Part of a small language model's weights.
Size: 14 layers, width 128, 2 heads of 64 (1 for keys and values), MLP 256 SwiGLU, vocabulary 2048, 2.59M parameters.
Architecture: no biases in attention or MLP, untied embeddings.
Training: a variant of SOAP for these matrices, 84M tokens, 2557 steps.
Each number is 128 + 24 x the weight over its row's rms, rounded and kept within 0 to 255. Layers, rows and columns count from 0. Numbers have three digits each. The size before them is the row's rms in percent of the matrix's.

# layer 4 MLP gate, 256x128, rms 0.301, rows 165-198, columns 0-63
086:124110119129150132140139099121150096120123142128123117128167151126099153164125105157103158142123108127129128119149158138115198118104076093118118100132128132123107113164139150154089133128134117
088:109109132117143159106102151118144114137161145143147100113130135139116133086145112115153142134108095136151115154121137082163131175095142158131143156096124113176185137129100154160124116145107123
100:158151145119113109169141099136094125136119174133119113124126134143103125082143082157138123116132141144138121139089087125138125158162152090152132138142146107141124111121154137146162150146160147
099:150124162136091100087138173142090129129136106118109124110167107107099124091103131136088161127113150131115113127129151097120187144090104140085142071157141128105120146136144120145119113159111081
101:137123120118147137117079131149133109140138136137140192075108154112141130106128156108098153095138145118100153088146138114138147111124149124147138115162122138138148149122143142126089122112107113
102:086145129128114110139106116116091128104128129127110132146125178072161112130164073118133115120061146111110090102108140168092136084127147125135124110149127118094169103171165113139135159122105131
101:146155118137131149106129152153173136101143149117137132080125148153101152120133134103149167125118117119099108126131130109103139133073114141151159130123186131124119118106118150129142138116088137
093:136100124193157172112119147136125141157165168158101115149132106066133112133162165132152093124140104143114108112102113112126129149103124145127137121154132128167104101140122114119135120158130087
107:092123154089140130179164126138142155141135109120100076163102122111125125067155155165120103131127115146129135203134109090119128116128121114146167097163150145091118104129138133136124131183135126
103:145134147114115125145116147113113122077107098152147119111135090126144163084099080122112103149124135108113124113112094129150133148091135103121152145132123126140143084094137071129154143152163105
090:154107108138131125149115166135166093110129084117129129168087147138109104123154147121118158145112095116124137135120118136116114113118127116116172180142113135098112128133153119107147132103158134
100:159121161128132121131163171155130152143100143167127127114114158122103110096142184131117101160128152144115148103140111116070144135089138151129140143112157114129111160093136104143142173118073125
088:075131097121137140167110145116134130142150191120186138181074147151086139164108153148124082158127143101090146114133142098116125122113157102139166133143113109147156167110122114147096132153136150
092:126099123123078137133100121118095087105121173151089164109172132121149128110118115125118146165134138114126140108119163119142162116136101153104139083119129097119117071143114148143132129145132141
101:163101129081097103123122123107114135140121118094142163138136171144140134153121130058103108149072117119148118126137127122117121146142123108116140103096117123088145133103107126082134128106127105
102:131143136139117126114111127117130100117159175117126111096122143140108163088117120167137146128131105112124133152174134036109093118069104127143115100127124108123103140103091136111106125096083170
100:116159113143137095086093110120098162121150142143125043130113107126104109093069121135124122089086135122081133118154129149098118135121129157157134134131157082096126146112127117112109119125125115
100:129107126176119131094132089154102109110122150162182123105092129141160147099145103111136121135117100122121125140117129112158104104142107154168152094154110119139140113106112095150086136113186105
097:133097165112093100111110132174124099141081102100167140115126141138166105142091098125128141127108133157146126147084130125118145129109134124141178126134078161140130111108163152108153094144147109
106:070092100156125126145120132119106115116166133126150161108107150130138148110146106159103112103106130074126103169121107147107122119146127107117138140156154086145152110151139134138143124132133120
092:105157110118132149133146124106118113113109152143172148135084100108181143122150078124079101078123145163139138142117127103116083140179201105140139165117112119062110153076137126116120147145161105
108:128144136089111148136156105145121137159168147116121168177120122106139131149136133162122086158142108094124101125127106073105159132127125132134180088121131143097117150100119149104158136138144120
099:161137103159159092088194147116078133137147180169134139146119136120122143062128115100150113111135167139135089141129098150090152130136132108126117152117149121144088119127156119144142155131122078
101:111168147134115145165103152161153110096111095123104160150131131130111134120111132140120154160133118142090111163114094142150123133163116129123171156152138134129136164126129110196140132082132114
105:147125133083093128148058128092091118163156078114122142137141131128090125139108120107155121115122077153123143131164182129146121163159140120089108113148131151153167135123165128163145111125125139
099:170154187160120119091122153179126148138170142080153155122125123141142145078087151129149146106129128144114129134115110127101132119129140124096136126091121144126125167140159127137167114137108109
112:129116112084108119131124106116126100091142112123154133167131114108161119115139124166124114137120133134144139151123071091122139055190145184154164109117114111082097120166101129110091115142193088
106:146138143108149132082128131115107143092132139186146147124099094111123128167119124120135126087164120149165139167111150150108128116126119155123160122126153129118134100138110162134136144135113124
101:123143129164113185129135100117122128111104130150142097130157071101165142118112120110058169135155112088120103095128146156125085103109112133140151136134127073085118111157138138129120152108171131
113:154171166144099142113129132120115152142128086133124107119141124114170076134157118112125082155091116109117115170146118134129158087159119159107168079182113086112155166100074127159118124100126107
098:151131162159141147131141106091102117134131153087170154116123108118145133160098117170098089160100083116109108085098133120110171188134129126127154113138163133131080147152164110118136113153092152
100:129122123188127111146101168087147076147145179113137169130110142133149169112145140115136101120083083125162117177121129120115118143152073124134139104136150099160136127097102136163103122142139133
088:144107151119115181118114096134141074127128139127094104097123110132116145151154128123118124138163138146132111093133096129126123133095150116096143152130111149120084124172156138165109131142132119
103:160119110154113098176108121129124157124165124115118134128132120159120115129116091127115170149081126138081115096127124123153168135116151111140177077080103115133096167103112124124162118137150128
# layer 4 MLP up, 256x128, rms 0.302, rows 165-197, columns 0-63
092:150140157135084107181121161125134120136108113157114111107114105134131107127133075176131116139115143171113135150112124119095096125138162127134163158133103130190131107107119135118107176138131139
091:097119112109129138120154113151107133102089110150127101149129130100141106140110070152123119148168122087137120126114104138114162099102110098129094129160133160134092130138149139150147121135122183
101:124094109105169111108148114135150112136121166157169133129106095144091083105159103105126121152158165148157071121105159117139158157151114154127109124115128128167116162133136143141139131127125168
105:111117129094131130081102123115072116109145112118119133131106112090121173155100094158155144143158111083126137098140112162109144126133154135131084152095135136128139123111154140082181117126135138
106:137115159121117113123145078083130117103141100128148089151170108153129154122138137109130120151155159144162093170078120153075105103157159154121104108090114156150136086133121126124124153119157120
100:142119130127134119150103159164094142168108125171120144096125109131115150159136171110124111128126164150110087149133131126151123109154136096145152135124119108130156140088122142158156119154107144
100:188116096157141144115131150123119105150115108132161128191116141169108116158127140117109130130129142142147157139098122173151154119148126113107149153121076136057114152151095085120136083132109103
099:110113146093128157145134103203159147153103151184130143142131181060097129143114123082118102095143088138143118179120099156122153124165122142114135108108197149135138151115132159103122135189116128
100:196142102165085135141121151124173115127113134153138147128117101097163103156107156112131137115113140147152116148119101150143136144155125185127150122166148112142143103104084155115150111105131139
100:135076099100132115134162145133114133110125187155142138142131090150143149145113146138160128089133103081135156134165174153111128126144144149116100153125146108154172123123094156106107146123096201
098:121107127133101110148176122121125143124163163111137185109132131068128147108131102140198116140079141129118140140124125089154119107140137070131127133102121087150105117110184141117114086100161184
098:190171172121148125107144116152142153090137138121153114104125129123122144113128121154134084103160139123086136135158083114163123115126120134112162082102146106096113141126137146166125124118150174
106:152110159142136082104126110159117163101135144092088108112130091119123139125145153145087167121085102133134123098132161174122128161160144158118139117127138121122112147128152138105130130116099100
104:130068144123097143124094136097121166087174157144149138139116100146098133099150131071138154175113146074113135156145152123149115115137112139118129102092098131143187104133109111162119108132136145
107:123125132122130108133147128170149126150137112121111114138139103147119138141190093132106136088123138147096163106165113135105142090157154140098129116104119139061135140090122112099150140146111091
101:143087162140149103133171099085136143136110131139141117091118114136104161128112145128110171122112132090121123133141115080123115088143111120126114115144128132131122076136160137158095133085142146
099:135120110136119134152079169123131136097142093122102113154133098110132103126131135129126135145127106115113146073163106128161102103101109111146100101157124164132087128159163128167123101085181145
098:171144162155118147086160119151091105086118138149127112141147122139156117168161086102122146132083110114126142121135154163063132117129111130133086080147091123129160087142136134093136131100140125
096:112143147150160148138151136139121109157158125141129141117136146134089119135122164182106099109118102107112185127138132153132101133151115126038111136146133093133116166134165115115091142129145145
098:084135133156134138117137142134154159153100160171114171156130109117135139115105105109120155124103140134151125118073123122114180139126119153108111111127181105142135103145109112125108144151188110
099:122131171124115091150135159114124116149110142132163142104158121116082152148112187138126124114121157141143147133139086155139118134150146155127096108136107145137132147109113134124133117145154190
103:115159119143133104141123141138136131165192144127146123105100126102115170109134137158129105184138096120120109157092112097098120112125141135113116074194130150121156121093151138077158163132136149
101:042123117137138125129089124114133126154141155115126134167101141146156136101118141142110140104139157107094075148101159147130141150137118121166141095145089135126121116117113136117133110165082117
104:099182111154117120079130130134175117156137135090078159141114110154098101126134130142111126126104171130131102099141132145161123130138151126159165156126081121151111116115090135111122094102131141
105:166131130155097131138125126110124161128150114154128141151089114142107111134137126077100098104112192133128132112106167125130135084134118130148152135119102142161111119139111119117117143151112163
102:095134151181145093101117091131121112103147118132123164128164157065140117141142121158106143104139095141135129135152119146147128141140141106141118102116141111127112152152122115135124159203092138
112:132102094152089074161175136101134145144101112148122135146116122158106150108122128126075085104154126101130149115139135136141150161161082137143124138104172103147136118099132121095099121155112107
096:106151154151101145108127140135160130128134114119131141171107111122137121110137133145061161130111119110098172123126150152132134148100117120135148148124097213084160165140155132130100121118105105
105:121197122112113121139106121141147110116129125110140112077123144123170136103126121136093123121120114162111096090135142105130092117119111137121131111099149149118150107092136103109113139162137181
111:145101113110131105148144143111118100115109134134129164163081151120137145129143159139136170141144131155153161121117140113144090145102155110147101177104146135142126077143188123114134133099121112
102:082088123128148118117173116094119117123122125097116128124124158105139156099111152106123122120124123137153119099132138073145122131180087114096127104128162083153123126165140187104153140122133182
107:140125134168109123153104164140134138149131136150142170173148050150116135155121126146138087130157126085119090105094121167138086150105118088102102090140139102164114133103098121174153115125139095
091:140152134140096154117158113121127098122162123115161136146115110138142178128171113151132159135160132091055126174151139100101144114123135093165109102111136114142147134142126149100135121108140129
# layer 4 MLP down (transposed), 256x128, rms 0.278, rows 165-197, columns 0-63
095:122129115108150107133104131113130127125140122141127090169132108132110129142183128134148160142165122151129166060122130101157182127140134163143158170131158135131149145114139104149118123123110111
090:165111129087127122178064142144112155166147156134110163147124124161102114164124094111147148126079140117142150127148139150098180134170118105150138122123149136186127100129100144125134153130109135
099:127130171133117128122120105092158104101111123165108124127118155119160120112105151171112135123144078126136114096106097159135102108148091105123137119138096124168137145153115090130158094135108119
102:126115087114157127157171109141119129096116139066178134151152148137124172152144127120159104070125116116102151106164143112142147123106161117142180147123097102141160109151131069142126118162120133
106:132133101171123149128156139186150151095174127128163148129135128154160125097170119147130136137108091113106114157122113111159138110066114106144088132109140110129155157084138142136114113109087153
096:124120133136115144116083118071143138131158083124142103129100102146120160132121130174103158082137163148151121129146155137093122089099130111109155140109135106140109170134122148089138147115137095
098:147127126148116110104141160182142164126128104117118115139112078122135122160134099124187119151123113148144130151128200132139112100125155098123096095175144108078143135112118102161116103152109122
106:143086150170103125116124118127150144168145133137096154149115127100174070080100131137134125106119156112118108084144158116123171123160140124097149145154142124132181127116074140171124148075123138
098:106118121138167150163113145106130116099103116125130109190119167109102152099126158134142117133127145135111145125096128130086133141139138095113134158126124167108141126175101112121133116181108128
105:129107103122145135134156146096130121137094162130156152132122115104155140103136187058099138073113157130179139095155137145117175123119134130160115112162155089123144115102113156133099126110086130
093:136113107100104150117145102126105099121129089112138153144162104104116157124103081155111149123152126123135128155153133112088119123145157148175147158092133138113132076131138123139112114167155166
100:136137126140158120155176113106099149107158139128111103137116143112117153080107104128089140164143138130116168083166142104110167110136124138145175149100111117113184106132130138144113132154133125
110:136131159171121123128162134128131116112179143107133098157136147130127111107096140184096129161110113166158125110114084153126150140095161149136115099141152128079174137140138156151141149128094116
100:133133076117102145121132112126091124127123105128145135141144130170101117073154152099095108114119129144152127114115115169102109167124124074132113110122125126106136118105142117144114126118121129
102:174108109144137138164150107162090115074116121092084165157120119142147105155132123090123139142121113139115112155123132092125120126142108129132116138164131086103101103145118119121135118106090127
103:105111101119127093104146109182163143138089116091167150129116133137152109112104099079137133131150117068148142093088138125100122111141123093118124093140159130143081086101136144104123140137125130
098:135142079105110105086109160139115137112123121126090149128119087132121117108142144112115142151114092149152144090107108100100128113079145116157128125135143146116143114101101136155147165087109096
104:168157140109125154110112097118127113147144170131096116130110152130140120141089120106161108093095155155113145138082148136139108158148151102134097120141131141134135125162137160188163103088121154
097:170146130177149112125133099101102134120077138113112112148100132095078116149112119116120140149112110135113128106142156076098173118172139138161132098147117102099118126139078153091153131116136141
099:098156110124094130181138121097148179145141165155128151108118141077150120151118120151144091141165100136127147084096123098193099121103150133127129088144111100119118146119112132167129116129129096
095:113112138118123144132146114108122150084120116122139156107155183178103129106118128133102121093094073137117109097117115110145162121128133119105111132107154150098113188145141129109134155160097110
107:166171182107103117153142134139126155116124182099143164151109104124141113175142119169164099131157121147130124140110100118098159104111088156131145105124128127147146123076147132165128125165112130
096:139127141156163136160083113107187113098093093137142168168134144126182108139095108091126167107131083128200123156155102124147138127122110134164128102124136134159121114181100122113121151148115148
095:108069100120165109172128101067099115157131136125132080106135138106139164145109125153127107120191136155105070099135113163129173126142130129111156102115116124139149114137149104123099121137094130
110:143137136115144091150128099146115150194136155097131142081083129137106087165136148140142150113132088151100146107133159104138134146112099123123100123161130117135124081130119117144161093143170179
097:108141166089165117125141095167157120099122113109112099117076097148149133163146100101178149106107153119141145127146123145093105138140127070143144114082129186103125162142134108092117129120190111
107:138105141143123112145139138138097166137164124119152188122123140159117141169136100122144148129125122140128111145127100146142149121204119104131123092125099088130129081139100071143136106147134112
102:112103135114101103098131118142170171127159127131137091134128122124179159172165121118099112150160163098123081148100122121102103147103147110154131149124134135160173099080115156108129123161106100
102:134113103115122114163144172115104134158154103119145182119141100144109105115182174163157123110156054166114143126146126124125148126159132095116098099137125195153131111111138120111113152131170149
098:152140144149148150151101118137134150103114125122120090089174155103137133125120124189137118106094113097166112138104128166099074149134126118152114122105141073099176134117135120120170118128112100
098:132140095114134098130122098123126152152155126115163123109164160101150188108125171129152166111111122108121068146155128126172157130108124139143117159150155127090112109163061127145145121143122152
106:120205157146132103120148129083107149161118131127123160126155114124126129151143130164160125123164146153149102098123118136115084151082162075150121136154137098101146132131130110062146124124158095
092:143093091107138147119130068127096097101135132134121113108098114107139130102091155119126126162189117106129137116115141156136129147150155117108113136144122103082129145140160129167104109100146122